config.toml
num_hidden_layers = 10
hidden_size = 640
num_attention_heads = 10
num_key_value_heads = 10
head_dim = 64
intermediate_size = 1728
vocab_size = 16384
hidden_act = "swiglu"
norm = "rmsnorm"
norm_place = "out"
norm_eps = 1e-06
positions = "rope"
rope_theta = 10000.0
rope_fraction = 1.0
qk_norm = true
attn_scale = 0.125
bias = "none"
tie_word_embeddings = false
parallel_block = false
init = "normal"
init_std_qkv = 0.0173
init_std_o = 0.00386
init_std_up = 0.0173
init_std_down = 0.00235
optimizer = "adamw"
learning_rate = 0.00121
lr_mult_up = 0.941
beta1 = 0.9
beta2 = 0.95
lr_head = 0.00735
warmup_steps = 594
schedule = "wsd"
decay_fraction = 0.797
decay_shape = "linear"
final_lr_fraction = 0.05
batch_tokens = 262144
max_seq_len = 1024
doc_mask = false
train_tokens = 1157000000
max_steps = 4414
dataset = "wikipedia_en"
Each number is 128 + 24 x the weight over the matrix's rms, rounded and kept within 0 to 255. Layers, rows and columns count from 0. Numbers have three digits each.

# layer 7 MLP up, 1728x640, rms 0.0451, rows 200-336, columns 288-319
164135098127089129162095152128124115056133152170124151130115124105097118128096121159125130084114
145141112123084135090148121112134124146109122188160110153128140119151092107120121153116087137124
122183147105129146148163148109153114130108162148146140117091102112152109114133127120098146159104
117121130109167111120119123120112125129112106117102120157123153087114140114085170145144123151142
148106147110147169100170161101125135133136102131095115123133106117124086115119148152143158158163
125103125064142108126143128090111100118126133161101100114104088089121145118188154111112104134152
113161138122148089163130109101125117081103095101125131072093166106133166134131101135118108117122
160159116059169150111145157127150135147093147059138120137138143093150114167118152095147146149104
150130137193124137168145129152064125102086108125113151089156075115134151117157130126143105152115
109096116109085151156144114142148149124161155143130133143142074125121121144149112121114097148130
143145130073156133111103125153114126156100163085146078153111131134095105155096083137135154149138
137121156127144148081118117172157104166111105113105119124140135092106110111149092137126117097161
082128120120119117118135127118127116174127129116162131099092151134168132105172142119132075138126
102133133127119126097187127145155141149105157135144175133151130128112112104101154087129142119125
121130106158107190120139123153121164138097122145148134132136148140112100102147114105140115098094
176096084151122130092103172101121107193115096156125133117132167099128127118139104146079117116122
156145092151140132160150122107120127121174152073110170137129105154156180135118201140137145164130
125159141116080136097114108122112106094152109133158156124147063148129082141146124158098114152128
159172046134133084127141095106152123107096134113085091153131157103102124129167184121109143145161
167113122113116120130137148149121143138137131113155126090142140136129116115121141084136155164135
111088156122105141102148145113147098149115108129093115179087111145115108088106116126144148133145
142124122150111125118124113132123094160117107132144148158168124129138138132161144066118103145125
150172157114144128124131134100137110112116120115181132099095144170131113149132139140124116148115
130123052113108171149155109135148111110175110128154156161108150113126101111144153124113152141102
078117139168118146195175112154146096132151111160101108173179096109160127184114143167128130086107
104083155126123134118107121149089114139125159140110107077109125124106130131137117156135156165119
121131093119153163148101125125115110147167114103129129107125112147092149105123157095040152134150
088140115141121133181066076184092116170165103109107106145118151080179119157164103126067157138086
138103110148133112088120118135142137123132098119156136095136126147171133130138146154131121144153
119081138125113091151111102156131139174148127160187140103131160139077212132092151134126129109150
117086142175117168159115090176096140081137096091080126142136134190151136114127115110132118085128
143142110126171040170113161154159146109129143108148124168126111145130116155086165122109114089129
113193132101127137102158116179098112093147105102151084069144122152129128112099130145130153126063
123111118116109151104088130143140122114157187116160113153069117145123110135121126132176118089138
154126102108183127123125161130148138157114162066080109127136121122105165162132155123139128123137
104130103169165105136147131117139125152092116087115103130148125132117104147148131115149144096146
158150126117131133165156106107114136120172111107090139102141161103099127141145133093138116101100
161132109195070150077107083124128155118143139130140106173122150126138153148153126138136098178107
149064155111083121137129159154135136139158139132122197119103097115115159147093110185130138103112
110102107187084078137111112127116118116153113124143105118144146167131116135148156153154114105135
107145105161134144153147129098123091096152136095108064094158138139166137097124105152176119140120
104118127083161149129132112128143137101144122109160105180146145120090159104096107117120139150129
146152143148124149188116127111116143161134162097162177079146106175108169151122134082081165143121
128108086122129113100091132147105112107113127087129084073139161090140097114134158156049110122122
152111138110096073145136139087119119157121087162135171119112148117164158137141114101085111132138
134152152099089133175094150137146109146142123081116093122148174105109105138145153124136124139116
143205132139080143115111109125132127123115111135180124115156095167150124099162136117112107054106
108111126149146130145082127129157120142091141094171141161125162131125103113143119133115109131140
086113137134111129129086121165179168083151159118125143118144122141073158126120134088103158144146
134137094106121121123183129111134128142148110136072134144152163128140147100123104130128082078126
116152130134079139155122147192142104125135103125126110117157144138153137155097102147156106117134
113133142119180140142141140157120191118130105160149130148091137120117126156139095134151102123119
128107115113150113129087136109103056115074105123140151140112176162098109158145134105121123131155
158147105124116165137118104153156119115103141161124118098121135115142163082122107122097152117136
149127122101110121114119104101116148127108139127149107108114133126126100095094143123104117110102
116146113107118149138103130107102133126127152131131116113112171156180154147174150110150133103134
105131134141150150153147135117124105142133135121145123085119176098137141112117088128135107109147
109118121116157125151141129158111135095110164119104120166135119137151147116138160122127130129134
146117147136100151167156176167078151143156131137126141136171107089104144114148138165109123130092
098115111148108066144129118120110140121105148091134115158107175114102149108168104123116093132135
174142133141123112099119097110111120123151138110134152089121121146121142125156138129138154147147
110124111123127116128138124160104123100128086089137112102094108105153173125119179089113096126110
133123120161127186118128110128098149098166107142158116111167101132146116120105122125124094123100
160126146118130099142169166114120147159123147148119149124161134129150135090106169114114122110133
118166141143126088135128122092058124136136156152105137113137118138125136087165098115150119140122
117120150125162113161090080152135137160154120179128156109111090107117132131122126092085095171139
095151179166153156137100143102136112132136161114130127123169144119158095146126135153105138119123
119119137117132122116118131147180113100167135149113093141120134088143131135120147110139141152105
127145162163099126118157147097154122112105124141106101096112163120109116076131084098150096146098
144157168115126111107107117094115123093144132116132131141120109140146127117184088130131157112134
149090128154161103148102151141116128118131130131162137155103140150129148138128147154112120100163
098134136183140154125109131147135114153126090151112160150142152149141139123146123091146155128138
130172107164120101142134128126118156154136172113122130165129117103112172127125143139159134132139
123117143071152135160137156177124111137154136134120119097117120122117137102115112114126122100097
169131148139132082095159157099126079090140075130120121111143146120131094129130094122162108143107
136109148130138131166112122090120110146097117093134119123144120152110113158149110132125120130127
125123114078127123156092128120132132135100150175143137121125111132111143090130137125097141138100
160129114130100151110113138129130119141093160125134138135124163082183129135099152117122130121123
125147158095126124120130112083118124106136162104126151142124125136111142124119158100168147144148
108135157107128093123108110143141137160142156150147141138151139156133092129144087108087137151144
089125143156133182110120123147161128140179122143144162121136139088090158092137173146138120116096
150174142115097112135110083123141094119110114134138159130126106134176110136093109128112133174122
160122149118127168127165130160117101094127140139066121104087151158129147123152100115140149103097
099136161137118085116115149174141146156153138136141128146148086128102174108098128121141162116151
149168169148117087096122123157111112074134135127133162147167123144162089139130141140151090113128
113154139098107185134148109112138141126138131118141183110127123160139140134113161129138123136156
120110141096128127164167139134138119072128128143110176119144085149095121117096108184148101163136
093127157112103138095147137095107189109106114149119149122095151165122166098148117111119137118164
125120100111124117103134133090100144131154153132083093134113154109149113153118187165142150121071
146106141129150127106137152088125131124130132157133101116143127130151112063148131125129142134155
128107139143139081130088130185155156124142115106168103146155149156119094129152159116165104142123
113109117096160117128145143101086114127120151142160130115122095132168135138137129111137122137164
115139122156112124149136086106131120111139151112141152104164044160124144155140145110106097142117
123099145092058118096137143105133166175108128101131128099126125133154108125124127099148096126115
155167144140080129129111122115128111161125140097139126105166143107150132145103124170159117099174
096088069127091107110095108100134099173098120111163111104148170160161127156134141086105124100169
140114123111143128118078133118134136187090148120113148098145151124122157110127171106157182120103
115102128173152160153113094134090115116096115143144143169125120140099090114111123192121120108109
137105125150100122101149096140142132112105150153140100164118154137166146121120108080137163085086
144136147146116117124123146130115148149090201128147120128105119139146146150131141137149146170119
150136134153136128092123134165132121100117128189123125127103158102135099147145111105142127123149
142106155136122129145144165166128144178141160133090144143120137144111115147145134147099144181161
162159194111156186194114100133165127135134125113131105138160159129105170096088085168122111156175
123078147190106159162109165145121161132120127153124146123133166105126157150157107077108099132136
118153152138091105141136157118162188111148189158130147120122119163101118157105113140116148076154
135112165101148134107117078129146159160154108154170112105144134159136141150138141095146122125148
109119190107175138114158186137125109117096121116176116137161130157134153156114151134129112119139
085136100126106109156104117129156064160132084138079131113126090140117097142144100126117078131149
115093162133119130128130130131126139127115135114118095141114124106153152103141103121144144109063
137146155132130094128131181107123130153086143140140099110160152142122109120128130101154126083160
120118149148134154119136118136114139084119137122149170125146158165092119138128112153150116113131
125167131145100087110150111137142162104130086110104106131090089145134157164115100107146114137153
150122166160106123176160085109134135138162114104102123152144098130098137133125153135129111116146
156121162154136175169096151096103115136132123100118160126103124119151180157117107120172129141122
136121149106148124081121135134158158155117153119125123180135163154129118080089155117155132132135
143146103094137125122142074133114108125146139154132136132166147122103116131131132142134148128121
139113128159140155114146151102134128108131127093112143133125123131117107121154095112133142088167
143135115150153141191121118116145130166164128106110102150170136095123111097121078122138184131131
102134125124149152123129120121114138165145115136119158124075146132101136108085107139128112119105
088110116110148123094115076098135165161103125130132106106109101115120152118122130184115134121126
109114106096160100156156166107117081114088170115128095126175108158090134156097145098130175125145
157127182164097137149134134136144119127118115121106175185141121138110149156116078112177112152114
125118089114096120127111123128145134180138163125127123140151128113129136172099145103127113112152
138115139105086155119158101134132112115141140147111167143138139132108089124117140096125113158136
126132134108153138100134153140163120149109126153126120109118172141144139127140135100118122153158
121174131097125109088161120143125130075139113089137109113132094082155147144162159155062145104147
094100107141110135154139143103111129124145152093058163131103151111149099106105122145147130130149
149114126171118132126128096129132137114144145152127126123117153162131153114128143121135141107139
130100099124112153141157110124137130182140161065110094145218121105155066104124107161154111140136
158122106143100115157121118119118077111147136113131141170102112067140111155114093123091113127152
073113119162092151182161133131119139175140088133111160066118121073141131155149125110159118126119
148056107113176129176132106132094130065129148112125127122123141116092134132135129112106112138142
134161119146123137137147130149109141135113120166156127118140145183155100158136138126106127121126
099129137141094094126120137112107143156136123161102123100106150082135146116148102123145146104104
153150154133153140112146171126177127088125166093090133118136094106155114092092122127102092150134
152116108120126151153156118155100165133117137096123096102117120176111169135096111116135097094150
111135146133112116147105127100151153137132114117117114134131175147142139098138133137108143142170
# layer 7 MLP down (transposed), 1728x640, rms 0.0442, rows 200-336, columns 288-319
114130113119103120140165127129159157164129090134128072117129127098103111132094126145123148135104
140096114136135107124090114149136109158111138171145100117156119114098153080111126117102091163105
171156117153129157109126143140091134120099093098125162207121147163132123060102132126136168109113
156129110163119096151171101093172172123124107101134163123105123172101159130110153139096145089100
153117138119107143137127097145091133132125145119131177203150170128124132118116109144150135109137
082143157126092145117155168162094120114131137118140094154185135140093111148126113150152159099113
175113166134120115110114137124132116133100130101151147149203097110115127110145118132138120115148
131149094097135141157141145130090127108114102119106124086156115111133102168121149159156137117137
103120113084150146151152142142076125121115152146128109160172113139125125152161137161159131132118
124138153124138122121128129118109131139142125114130121000126156137115133127139128139093126125123
112070129149114124124109155141156144110161169045110160095121138160134128121145124112158174117130
128168135125078134115121128136119157115113122115112100092100106183115153151142101153084143147118
134086125120167093152134130108106167109078084157146109128119166173133140117163135137103097138135
166111162111116161157162118132091146098118136146117121139109104088090160129159084124133157122109
139136127137125116109087189116133175144119126110128125168128114105087088152123134096132145146150
122140144161137170093146114149124168109153104133115134160124151140124140124114130142104134106132
110159134101119102154196085141079169091138148126125118153137088120121127153102162139128153164144
105140144079145132157122103132103131121169138118117091043174096179130120140127131132140076150127
169130107155158111110121136160147112105115108125086166115096155100119081124097140167115129155144
127168118138122103171127134117100130129107140119121127147101137162108094153120131147159120195159
150126121155138118128120154144134079180138134139119129196147117137134100146127114102143141125124
137125132143136135118095130165096130156109143144135131184116075112205131157152125106109097113163
114109115138093093088135138141160114115120097121119142089072122146115185129119124105122168136098
108146110146125168139161155072112135156118131122118137170116125117098109138137076139128178109148
145138128169063123153154126097104104158158115141154113185128140131104115183105132119166115151093
119132136120119151141123127133139140124090134095140110083135145126145158136121148132125131135145
138125109164156149108136053101131127133125093122131101092115100091123144152130103106146104109135
147110124127122127141081081119105128158153072080155140105128178090111125205120085104084101133102
106118153120150112121153134133111141068100086104156104054080118119142118170151145157134141122140
113114127129062134146145154153155120073101123106136142120127112134123162091127110099152117137157
127140134140115098150122112167138108124150120129108112144092123126135109138129098130175049114095
168124133157115175127176122120156197152121133102161150066127141175151120127147116169124175141101
157122134153095147123182130140098144117129148144124142073116126137174123163114165102079138122107
116146104107150178154116120104117120124126160133122097058136114096141131115102103122181119139110
160135121108130104131143134138141116160128152168128188189153144147119123126101122131149119123093
117109144176141143114099111104142118133138075112080130113141166106138108144103138081112120136124
092150122129172113115097111122175118137121116171160129090129099076105106146137129136139121121155
158158109079136148102085090116151130163142148123139113078111112132156108101151140111133122122090
141133140147116112126130142124142128174135114127116119137163146133137138133139111150124131117132
148148074130151099113130120160128112152081143128144127146099140137148122138107123090130093133142
132133108149106141177125097100107097113148094101094136149136114144093163127133125109130122137163
120151128122127086133166112118165110123119152138100102108114154135135133144120088116166154129165
137156166145145135150118085122128172137147146117125149061156114100168139126168119111101135157137
161134191171104124128121137151129127162137128142146156103134106112100126090146101144132103158054
151134094144110132158101131121133156106139147141125163126164163149126161126156169125146089122121
130172118096080147143128140111143147106134133137140114160133170114156155125152106151126094138160
130090138106155170144118116123127139112163120139095115165177132131117123122158126173111135118118
135118141109178076103064138101137130078131130116093132148186145152096073151084087108112177124085
166145122125096100153096164120147149129166117152115097148132159093114108161094102137125109155083
146112139136166177125135146147134159154141137102132142069141129138124143114105152143135130139149
110088131124127145156196091153111149142127118135158126119108143151173073095113107113116137106133
084137083110129100113137134158157109134131096106134157173148090105140123125138149168154124095114
136114089137183142145097096154177132162150129095084126159112175149099148110104126146143119120134
164155109167130132127108090130113140166145153131071090085153131108113150102101113131111089106079
148130111125124127160137108125113120174113138109088180140141092176125130127113109118092170081150
113105137197114106064094126140108123118071096137128130183142167138098095136086135110136098164176
163107129144117172106162120142105137118119116103112096118120118113131135121111110167144119097091
138127118122156125054123094134112112129133107126133106184122085113131126141113143173113095127124
120102087160174117119100127144128189141134117125113101048110097135126128133101117108145124130124
120151127111096156099096141117176107160139132127126122167105167093098144139118117104151139137162
155178123096152142109118164160139112109158109100117140095118110089134081155116119086138112141152
145155113136140134120113095139109099128123161093105150143186136132150168163124103162116132161153
104133096099156139081152138120160147105123081162129129152085106116100169150092141129158140122112
155088118168154095093146159132121092168154140134121090036130137133106140121134140124153130147132
125124111122148125107140140137093132118079144115129141041128078132108103144101142073130103089128
085139118126096142125115134151123143125139143116122152153103130147158126143142130119137147104080
118133119151143143116152136111092115135101156090132166086120076141145172123109093110185151107102
119148125126173137091122087096122124154101135120127145136120119118106129136165117126125192127132
127099106138168067140130141123153080122104096114093114122140072163113134170128101126160121130132
135070129159125166161133152105176084117119046142089140074142164099116148091126157125109131075151
151123096117116095107136099109166153090148136092123091076109112164135113123126109144092152129098
147119163146146074112118135109092079139177108169179129086141111136144117105131152102157152077121
071133138130116147114118085157148123116130131116091125143140149159123164072158124127137104124117
114157107092142116125166087095081183120110123136111093202133168120112137097195132141122130137115
177120142136120127122135150097122176117146074139122119152116140142099159147158102126138139056148
127114140131115134163121132094132125105155120155122103131100139121120120155098096124151120124130
139169124099118131119118158140105139161113139122147162032124146146108113097134130104147108096120
091136111137105116129100113155144146137160102120143101081113116152132128119121143142116090134134
090131142161136123156170096146100149154120151110145170134133143143095139126156161134077107135179
128174107111123138114133109125133093155106142107119148089134130095130155157117125145145131123138
123132171096121098114130138141119149158130118117154131000137119131158127143139112171118129126154
184130158160145132163134139116133144122139090118153146135143105148103103156156115109193094159129
126132176078188133170112173122148117120094107113147108137098138165111082103160150070123123129135
099152116135139116148112149124131106145106098160116107138099128121151141140106114121127102095148
121090128144162122103130157153132119092117095112105122205109198146143068095123115178180151114096
109161125152122074115126177117118100130074127136194126134108130143163127177124165095127172131097
092158159137141121107074128116099145108100057088159135171115162150109136127145119102125124147138
190153117121090142118126136143149119156146156140162135113163110141116119113108150105145116146093
113156129093137111099154128119172161169108117115144131080154146091166151154108094135104084097081
142176110165118123116192110113115123137084127167094068088099166102166177115151153125160142124177
117111091120110140112162157126126110128135147084146141137149071136140126118108144120123137152123
128144102148125123129124138083161101109149141132119122075128138131143128136079170102092140122123
137111137136144125137108156153141156147101131131142114255122171113110106130121121134148160133144
128170133103137098126142107122138108151090126137097131151102104137113131124125117137120117118152
120141119096138139114138123099139117159143166118138156087155100158137153106126120142117109155099
124164166145134145093103138131184153142121127145101123107161131131138106154105100102136171081140
155114123155133136110171128136121118097154125136150124255164119134118115130131125126077144147123
155024146140076123052129141110156183108140129116173150080141116115104089153120163163113131110142
135148135126160113110142166130139141129151144111131113131136142156141104133149142121152149121110
143101119145128106140122145129167124137112147107141117041124152139139118134144138108113140114129
096121114181111122129136055158151062158141107168150125068118090137155140082140158153118134090142
108122123115110124108131124129111087085123135128130136000130150099101129091107129113105140110108
131186056107146136086102142125138138093082103166129131061151124129091146117122148137122167116121
171126137107111115157117117143154144115146122118160141176120102162144118128134139119139142101080
127081110137117103142120100168168115145128138069112108155142104134095146116166141144145142104097
121104142134121138122132142121133061147106106132123138054133125146187100099149107159167102100149
177111109126109134124133109123130119128149136130171124126074087113118110124146097135190139124107
109151130163088157141146172140106113094097143101165114056117162136135089123103105121163164133162
124143149119131116102135121164149165132151108122136162142127118135122130104134144115120135113114
131172149089116148137148114099098113110149126106136114078117122162146146154138160136147123130107
100146133170127116112127147089133132119116118106117123083093118085111155070126107150135103103120
104098142175135128165119089129134153110126095096138085143130129150152108147164120180135160145141
146093132106116152095125163095171086124100156135145122071116156098117102131102144115132147150117
152135112141105135168133172164150132174108125106088119143112128145141117116108129162125144141124
148116127129176134142127182161124137101136093129149133093155104120137153106134146117106135106127
150112133152121111099070122128129126112092153087172135219079121134103107154121151110102167158130
114156128108127118137111123141129150151130116152143125000112109132139137121110112144129105124099
193117138134147117138156170152119118149155169134123137255106123114131136118174144144125099130136
098131102143131128129165111117105086149086143139087130066119152135178121104100120145150155173151
134115130108096112133103087122116124143150153104149101182154126136114113131110140131120142088121
095135140106147121134198155142111111141156097138114146070155117121087134128167094128099175104141
118189149129108110121144163135114084121148092140114163114138117124125127105088167113144142137112
115157131123122158170131154090128098080157122132115097096124115110143122113161150122134123153137
152132162142140100136137093154098121151113133146111155147081076121125091126096135133153141145119
132146138102142182116127132147127146170147088152142112134158117122134130106119099134101113113181
113133114141105138070160120131144129131132078122113143156114133121148132139137143137101158147080
136145144132109137150099087116092150184157120146105119082117176203114135103156151123154160104173
171140120124178124132121110130136117118137133100107113153161125104135110152136165151170143117140
127123112122112104154126048149138115132155160136111140095142163108120125115134125178136120119135
092141142121094143163111089099112079117168133130146074121114123131158139190123112169130104091088
118097147110178145152136112153148067171153139127142141136130145110126113124120123117118127124155
106094100095154133154062138105091174125095133135147104143136130135117091147099076137133115137084
147119107108100101143114160127114101132128141097098159215132131135121102105124125113132161162114
128128136144095158103154081148144116145125086097106112094133100134152111137120149156095094142137
121115111117104097097136117154118069126145100148126160138114102146117125149146124115166129115135
118131152130134115109152121131143130144130140206123113188095139153123124140084145111127134144135
152141142136123107110112150149133112152145129144094102163122143109143126133119150103131136172108
# layer 7 MLP gate, 1728x640, rms 0.0425, rows 201-337, columns 288-319
132131147175165156148133132090153165147142164120126112159110174101156161107154115113149119082089
161109118117131138156131126122133122124150109114138136092149082112125126154097163096152128131130
155118097126118109110122139113142141142098192117142125140140078138109155086130157152161123148125
145166119116135053128122105105122144087110155179162117135113154098163149134152159103074081110106
136129122168131119168101069116111185118126163140159154069144149128159205156123110131142134140094
111123089122159126144142108117148118156133114083103131132131105155114149159101125074150089140134
117171136137110111133119135144152088143171137118142154102168149076155126033122109120118144061173
119133093115116097164147142131149172145106132137153146139085155172101129103088127106083119159149
156115117122117153135135145143153133090157146162140104129126105095136120114161101140112129141194
157115153181075138113134153142140115121164093089115075149163082180104177122109133150123122112120
157140179101163104124087113148113098151100097154129142109110133138121119094118153151147126164126
129143105136127078175168128122146133134068144102159131156153133147157161116127135122187084143131
172127134107093138173131133158109132125146102115131102109127139130124098152194153127157134144115
168154075102132126128073174116107142131108153122121094125128147100146129123173124139075108167111
120135141134131141165099095119163117139121109131143101160138139181070162087161162155166140117142
077114131173136088181102152088118098128117102118132173140127138136143150132120137097143135199117
144134151129093133105125137104145113139148147136119149141151110159151131120117093117126132160128
174113090182095099163117104115172162112128127154090112091133154125151146130181160130114071142137
175138151143181147136083137089106131148148140113093125137121126136143172120135166161119159123138
120173108130124084173131102133092132146127132106156163128135138096150100122175154148109114111116
135162105133120109127106159116169122126096155165121136087148144165143156094140099113142164125158
167144147113139128167163155105176148178107129126159139111127162142112095118144117104143146136068
086122143176160144165143110157141127131097097118150140155163137139150133135094154116111119156140
095120127105145119096113109128155108121075113089074133121102133126133141139163114137111136118115
144166173076104148122069130141129128138130133143087136126128132126102122130088161142129123113145
140092141093116060124116121157119098137109120129133160140128104117144126071114131148077047090109
150114114103179121089139153112130101137106178120139140122176089136129117070142130136142156131119
132138143133165132125121128124154142146112170080118107131142122144146111135135150091126117138142
122105109133139138168138155120194112136079138116100089090170111152125134100129085095120106107133
135114106099135099134121164123128174152121157086093097108145100135115138142158163139134168095152
125100145174157145145098098093150162141129129155112144099126164124111138154142088146176124142118
127124119152133143143114133150115104146131123135085072159140106113147151127129112117086099133135
115128095118131114116090158108112146120129110114148113114121193141110114116112144160122101127142
107082115141134122148134108093155117107167081083157107120137128131125150108116161094121127186131
146109135127122144134138170170084146117102111149173135140107151148137121095157094129124111141136
094118154145125107134151104094164127135135093137121129146139111146164105135142103129090133131145
118131149147109102142096137128101143137109149114135133140125188139145122123166112134148107136126
134128085141172099174148111122087143125126080134148087160135125141128122122124101130115074166156
148151114132188115124112129145124114148150156149131130114121106089131148109158130121186105209144
135177095142094151139145138138141114106106117159164127134144120138169128094116147134134177104068
090110128117162148093138137080134104112150172117089131203139125134121161120124104125099118156094
117166138144097125167161092150115122132108133116152167121073151111166126101114146131154112126150
122105109147125108162110173117131155136125191123146150095115130100159120094148153141106161099132
142150154131106115110148139099114135126130174108170099164118116137128161093096109178122124148121
124121080129128163132131133112134104138116150136112136121104150102140119108123131110120131104134
156130102154131107144135105104128161139118153109183130142136129080110132110182124152156134127125
135111118143131113144106157096107099126137175129100130098121154126105100110126089102108105168158
144107152117114117104145148113129130122104094128147163083142145077115113104149117181133102129114
164157133120108149123117133139116139193142140113110111132118122122137104108090161129150167157132
096151117156163108144117120105145134119149097119155123124105062086098123108139105117129135158122
130142105122109174120105091145136105129152155124151169060187127114150145092129149155136134128116
132123133168110161092105096136109153143127105078123136124120156148121125096138124137072147107067
136094076116135076157136139153086116153111148122107121153105168152146158103112119123130150100111
125161145180106144117112138169121124134125123097136099122139140125152115094144112172176083149092
130117102119156120158098138107138088142096129132160093166171146128147134098084143068133112081144
156123114087101110153138172095159097143120126121102166115122156139123122126097153127127142128138
154156120166153089128123132093142156124164156124140136093138121116144138105139137071121109126111
134134131146139140124111115122096133145142163161107152127138141109137153131142126098114099143117
118130108127168138150141162094111129154160173124131142134139098119099113134130083115132146143109
127108122093132131096106144154162137087142126122161127173099104131144150080113142095117139098070
118173157096149118114082105178123188134153133101128114088110105098143156148153105115138138142134
125087140122143119139134117148140131107128156102138126110128113111087191137153102148125128155139
150135127136108114160098143165159145154150144173113116143154099129146149131159120118146151130130
149129111088116142118131108105110113156122135110090103079124104121127077094141092101115186107116
117120121130137101169116123152125107138151159158138088089152102114128162089122127118102141133112
116125111076109113126167126147130121129072106110139144155141132161161145125118139123110119112121
124123127131104106143118121139088117160124125156126084108143151131154081103153092125140121081125
139107121149169169087120114083090114116076139132192068151131118128103109099144139105145124148143
129124110084103121113115135171161068115121170146107087142146125079125168116150142138078102113156
095122144178116129172163168111167139144107176147115096149160136124090102168134141153144099112122
138109159129116110123122119108113074160099136090121146109129148112104141115147151084099141180130
116145108113158097138108038119099135087115140153129095135137063134110169157155137111121083106146
178143166178119148122112076135119150129119152141134115119131110139164128152191171119170117095139
174117171126162103118149163121127163106157108133120116132128128124111148114143108123141106109129
154125163141092153162134145089141169126183144118090139143103127135162180101105133116112096096133
111148090154162141121118129091131159155140132150143186120128147129113098101083108133144163123120
147133139103152161126141137111126092142126167122102156119139134144128133112140136152115104184158
155160101132144119109113107101157151171115142128162080160142133148121126112115123125157135162115
149132112129158091100119101164112121142136104107158126129119133147164146132115149177094103114101
130145140128104123153110100070143145140129146121102211127150127165159125117180083142146165102116
124111090143111086109151105131071126130124136168124131137109091196099097138117156110135110143129
140149178116126110097107089124160139136071154115110105102123127138151117093142176082073151103122
166121128143154153120136151130116126136116140131112098117167072136150109166123129175158109083117
134137146116135133148137106129111090119149128104128149111172105141111079091136114142121129152138
108163098095089099118080164160142137157122192136101123121115125117116118159127136070114144117134
129126134180159151121145140119091117119154123091097120165096153120138095137133170136135111123144
110121129122139068109135116133110133122131122121141166123095181158077154143157124096147101126127
104114173147105126148109119175142157152149119139104126106120132154095105149154129135115131161064
162129113121132131057102130133136153150118109094089130113125099130115127106123115160130092137157
148121146133184143126092116091115095122108092121133130146169136138118160128121136143097105121144
133118188116107095113108120094118116136154113082093117129176128134139127142176149131131127104111
096097154137155125107106147148141115120129144108102101115132141094126099103110131101143147127153
160146117136166109159116098149109107101119171151143107134134094127115112136103138149115095129145
085103134128122130174097139121143155141107166160104146139131133147130126112128149143152093137126
138119118127085108138132110178138095138163142145132150126125112159146142145108089132110158153090
115140129118166154143130122095134145138173087102122111163139115128090159148168114135148091164145
158165137131161097143100123114130114116122165122154136103152152145133135104131109137165104103136
146121130136171101097162087068133182148151149136109142078153172128108100097097156119105115085106
160144126149112106108128134123129174089117168121091070140121153092109122103156133085094134137110
116121137110152123125092156124085113108122148145094109089160145094148182124157132159120102166101
173110153080089154151130168125129115155146097127097122151127105121146104161138106160129114116149
100145182158132142130099121127120132164122156129146104144144177140128144085087084153120098128143
172138141138111088128076131149074101101137134109143141131153131135139104098109089125116087141085
133138088129125114173132115159186139095110121142124117137131134122139119117166110100105107098116
127109133121121123121154124075143148173071155119154076143130107095122106076130162188102115077113
144137139151125131159127119124115131153114109137136156125105133135121129110132087106149127146103
160150169155121142136124144167159118134115129137156121118132110122161109147149141125121110128068
160112140089109183112100129112144144131148092112118119101170086118098102175157113123138143080140
124110146142150092124137144126129169113155160146133155126108148176146129148136129158160105127128
142125116183116126124108144093101118107130132117093127136141144123124131124165120133134121140148
169100095105089120134082129108163139158120132132148118169120089124143121103166095099104151116160
188140125164147109109129090108116137090114115114188163104155130096138101096156104191098121168103
156157118089153098159123146110173094128124140137127101150134155151122088161098175140131115159129
132113062146148163133125134107121129131132148120152149116143140127175125108111139148113146128129
170138109101089122139117110167133120111118133129139103125125097149114140133168115144110148128155
139113128114110134135131147107139125107149129116114113135157135109091162123142145117113078140151
126082151142140157098131115101106123144132182120123140160114139132087082141138149123160100171119
132122141144162166160103110129123144126118152105159140158138152158122127137143116101165152107147
163158202122124155137110145151097137103134133132095086086145090151160155086137113141113116130076
170146126105118143135093139111151115134128134142134124133105152076186133131185088117143099165096
154108137108121155145116168117120111139142106129146127132168123106138115102104139100133120127114
154160142076133145142132129143108099079140109111114141108149147122138112117165106135122112144137
133103124135149149090115109127111068120109127141117121118121110093165110129158139150108138104128
170093152153158104126097084116160138146148129100103122105128143173161160088144132122133085134110
157110183136100134188147125121127134192097134151134129091077139158134075120126142133156094150118
143132105118125114131129145134089118168124111098133134101144147125099134117142152162097148096136
139102121145161120112139128138104135095111111176130163095162096122104136126121107118133128106093
077105149151120114138091099085156130097089090195176136132155129143146120156122120087096125125137
163142147176135104149134117112117088126136129119156110145152149144151123158131149122102109145153
094143106133087122139132146141078123119120094103117098094131103143128146182170133124156128177115
124178115080155126140163114129067128138099115120122155135094130118136126117131138132164124130104
102089117058094117121135112093141131115140154145120108100132073108148162132128123133100160159123
116121146123139137129135155188075125090145156102124099152084126170090124120181148125119149137107
104125117112157091156128127140070128132136119185123117163152108139074111119106138146109121150110
073167167113138108084155146136109143174132121104111137125128108130098151166131152088109139128115
147116082101110145144139165140129137147151124122070148146111144139147118106143107105143116135175
134140080126096094179133141124110158166120110111154125104104137108171127088113066145171112120086